Each number is 128 + 24 x the weight over its row's rms, rounded and kept within 0 to 255. Layers, rows and columns count from 0. Numbers have three digits each. The size before them is the row's rms in percent of the matrix's.

# layer 2 MLP down, 256x1024, rms 0.048, rows 0-21, columns 0-127
101:134098110105173137153145109140074140127150123132124173096145148070150145125127129154078121164115148132048172095126140109144133111136123154145137126156108124100146112171165102119117103137113125079120081104108126119138107110119131097168139115117102090119109148121137120154111140122114099175126174084155118116131144145144136114153141114120069102120114144147111143174115134134122123109138
099:109130088135133081066101138062130126099118110107147118128133124103117107139124144143097116158100104165103136148151091126142150134154129128144140107149108120113132166121089108127158133145148103146166126140129130171133154148166131089136145117140159133074145144130117116133165147105161159124138123133150126139122151159119143140134108159143119114102123150108116148049129130127137104141119
107:088151124099122108139128105127144128144148118124121123120136099127148112116120131103110124101129128109147124130120092138101139122116110120111120121113154122112122113161111126079123105125121067154154094132151125054142148158117121109139151121128144119151126179143144136077105164164133123161100089120126099101144071110121121110099127089140116145169113108126080114118126111122114146136107
102:128118146133099124151120117125141155134126126097119107123116130109120137139109125153111140162127139157127145107138147127157151113187177144141089153114157089092124136128128161134091121098122162116125085077129148112134180137180189108108109114164135090150134126140140134129123100121158099084151104176127121153134130096109117150135103104124157093115149099108096127141111074125139094125148
099:118141090150090078141098152110126120154077148107151126094120144148126106108111107147140167163141098169103136093139184143154156141118131130099110145141108145112094113149115117196084135137130153092125125176158144148113131170100123170140118095182171174068137143100145106186132121120088100141128124108130127152128109120142156154160112171123121189095081116153132187118161134137153132120114
097:106088117128133150154160133117166116145142138136115121106152119099117142107128091172112138105163137144132135124134134173117106071144128115137075114076095137109138138157080150146126151093143145130129143137122101131122166071121116099118150143131139114097106129116135105099122167113107145116198131142146112133125103132126100115118140147137138116148122118145156121109123095121111113152119
104:120126162098143144101071150144128088158109142140114134104137132145153162104136100105102150126155101159084135116105157138147104091103121154128143111111104109096125153148084074154141149122132116135124108136163089142107182071128133128139125151136149123115056066144138143087129089101121110150145147163128110101091148108125102147131103131112101168112140119178127129112123110163115072190085
097:087094141132134124155116102130146117144061117131104132143116110162096133160098133138158120097120095166145185086125110153163135153120160134099092082128155153133113102124076133138091105147120097100115143128160142138141129099125098131191103113114151125148149156130122106113129096186127084126152095097149127131080124125131082153140147110158104111101130105121135083129122136135128123119123
101:127124136129136119116075108139155149100077108124092193151151089152157134124127132089113128128143110125105091123134117121159124164156126135081129114140094153139128118115158117140147144147119113157140140126119127125154126122123172113118088144146142152123171119188138160179116130114137095127132125118149116143111079164173138077124161130142161075134151131195129136135132135144138147128118
103:199082127157132130139140131161132109094119124127127099115146114134103090144177139081113168136146128145123142138119181165183116157098115145113140142137149100139143154133153132071170141147118114159117160125129167101102110130126122110116137105148125138109126128139143146097121161135114140123129118139137115135119142153163119147148116108155127122115143154140098093128168137090095116142126
098:129161123113099114115157102119161132134126154093116090143107119129142075089142130098110119116111107171123087136139134123131094119097129153154083161139088084111133152117090129135086143079137109108132104167149113135120146152133154122104157096133124125120124162134128163130116089120143120094088130117120152120102118145147121111131085083097098138109094093167106143123126176090108124127127
105:136154104086167147137119157105159119149104102132087151172102098149116139110153204114113123129065129183129116125138125109087127112091127132159161123134099123132134162142129085110108136138152133123106115146090153123110118128140122153143117134110172142174119145157119105140162104108153107158156113158125142156129129107149129119155115151107159115126142170139132129113136141126151126123119
100:080097139136081116103142139117114121167122108128141150156125093156154117078162159151081122171136095124103158155143138155094142155110149119069143144141117158134129146166171182130149114165126140139139123142117106164160104148147100110118155111148115119159124111105101108118133141159135096113148057112112113142158157121140117121095166147090126130128170116120179180121164104147116143122144
094:152119111137131148152154121109100139119131153145157147149113111155131103108156112128135140121106155125119140118147133148126112136136160124140157116118108129119138145152116108148152144138119071123159110126119116085131124100121128113120102104204124148157106156111158137162118140155137094144100178146118176155137100124131129086108145109089117088158117121115094140071150170110095146123157
100:142102131121095117152154148151106126140122179152137092105155118124123153132095114130149113132127108165118164126108095088135119127141098133145101140149121146134129107133127099144090087107086156118137131130121128160101128140121082100151116148158087123089120137083088148124111109124124080131131088091104122120115084122121158147090136136061118135122103061143145127167137131131138138144106
098:121088088113125095144132134184114149146149118182097120157137163126114131155148144125146174112132168109098155130154150143118136104141136120124134119099124111163108144135116137125143143110142107105101129155127126117092130091131144128109125107082120067122123091134121132175155147094135108162152137140147175109141122103104119113187099151103093150094146169129165129130154123148186099095096
098:173123076132125174134137099133128116137112080116121143129154131122120141120110089139156109104164147120163096171138149110137116084182107128120149104123147072117091164122126162119119120118100179126114128139120111126112129110126129115122168112143121110087139116112145090148110137114134118131132106084150128101113131143128175107119059144090145109151093164108129107097136146116140147136100
096:073090148143148109147083135096170135136105117080107136103158118129146124131112107139115108151104136151126138068148164130152168159163121140122159185160111137098142124157172075150143122105119118132116109167129130155113157110117141126108123109120162080184077112149195154147125146121106122115142137134085119138135137167113116139153113142093154111158124123135117123113082185130146117166132
097:101112140145120103150148130132150143161135148150178122126150137126139133157138140116158167145168139134144125121132126110149178120173143140137116110153081136215159143097154145133109094174155129185115097103152112113118124137083106120082136139144108098123157128091119182125133104083104159122143121147116141098136125151083120133124128117157120141148119156120189140123175179124161105176128
105:094147177110137144117129101084115113105160100104152137102110102132129084122085141118104118083120136127076099115139170114137147133077114134114113153103099146092094116120115168100126105115167120126143146101101111103125150165130102133153116133131109127152153147120118128063102125088103042134169091082130102124129152122123147100139133102112103130098083130089105083149129147096123120113125
105:102151153117149091166128100178112139133126083150117116118139187125137105148170115143144100124135114129184100146130146125134141102151134129119107158137115160148151142093108106130119133122169117117135071125106148121180128115148126164112137143083099136134143148111129147075144090108112139150135122152125138074170153146124134134137143134143112130139121122107152116153153117161108138153075
099:137112116100133125148151144115120118112120124148138149093116149145112154132080177158108095108140091145118150122145129122143135126155116096093097139106091156117126144101142154169109137121131092135139113146112129149184096142134129162140133109158145137120120134128160121128086133131093126151136117148114141114097071137111172128131172123119107127089115175146087133090122101174122122139147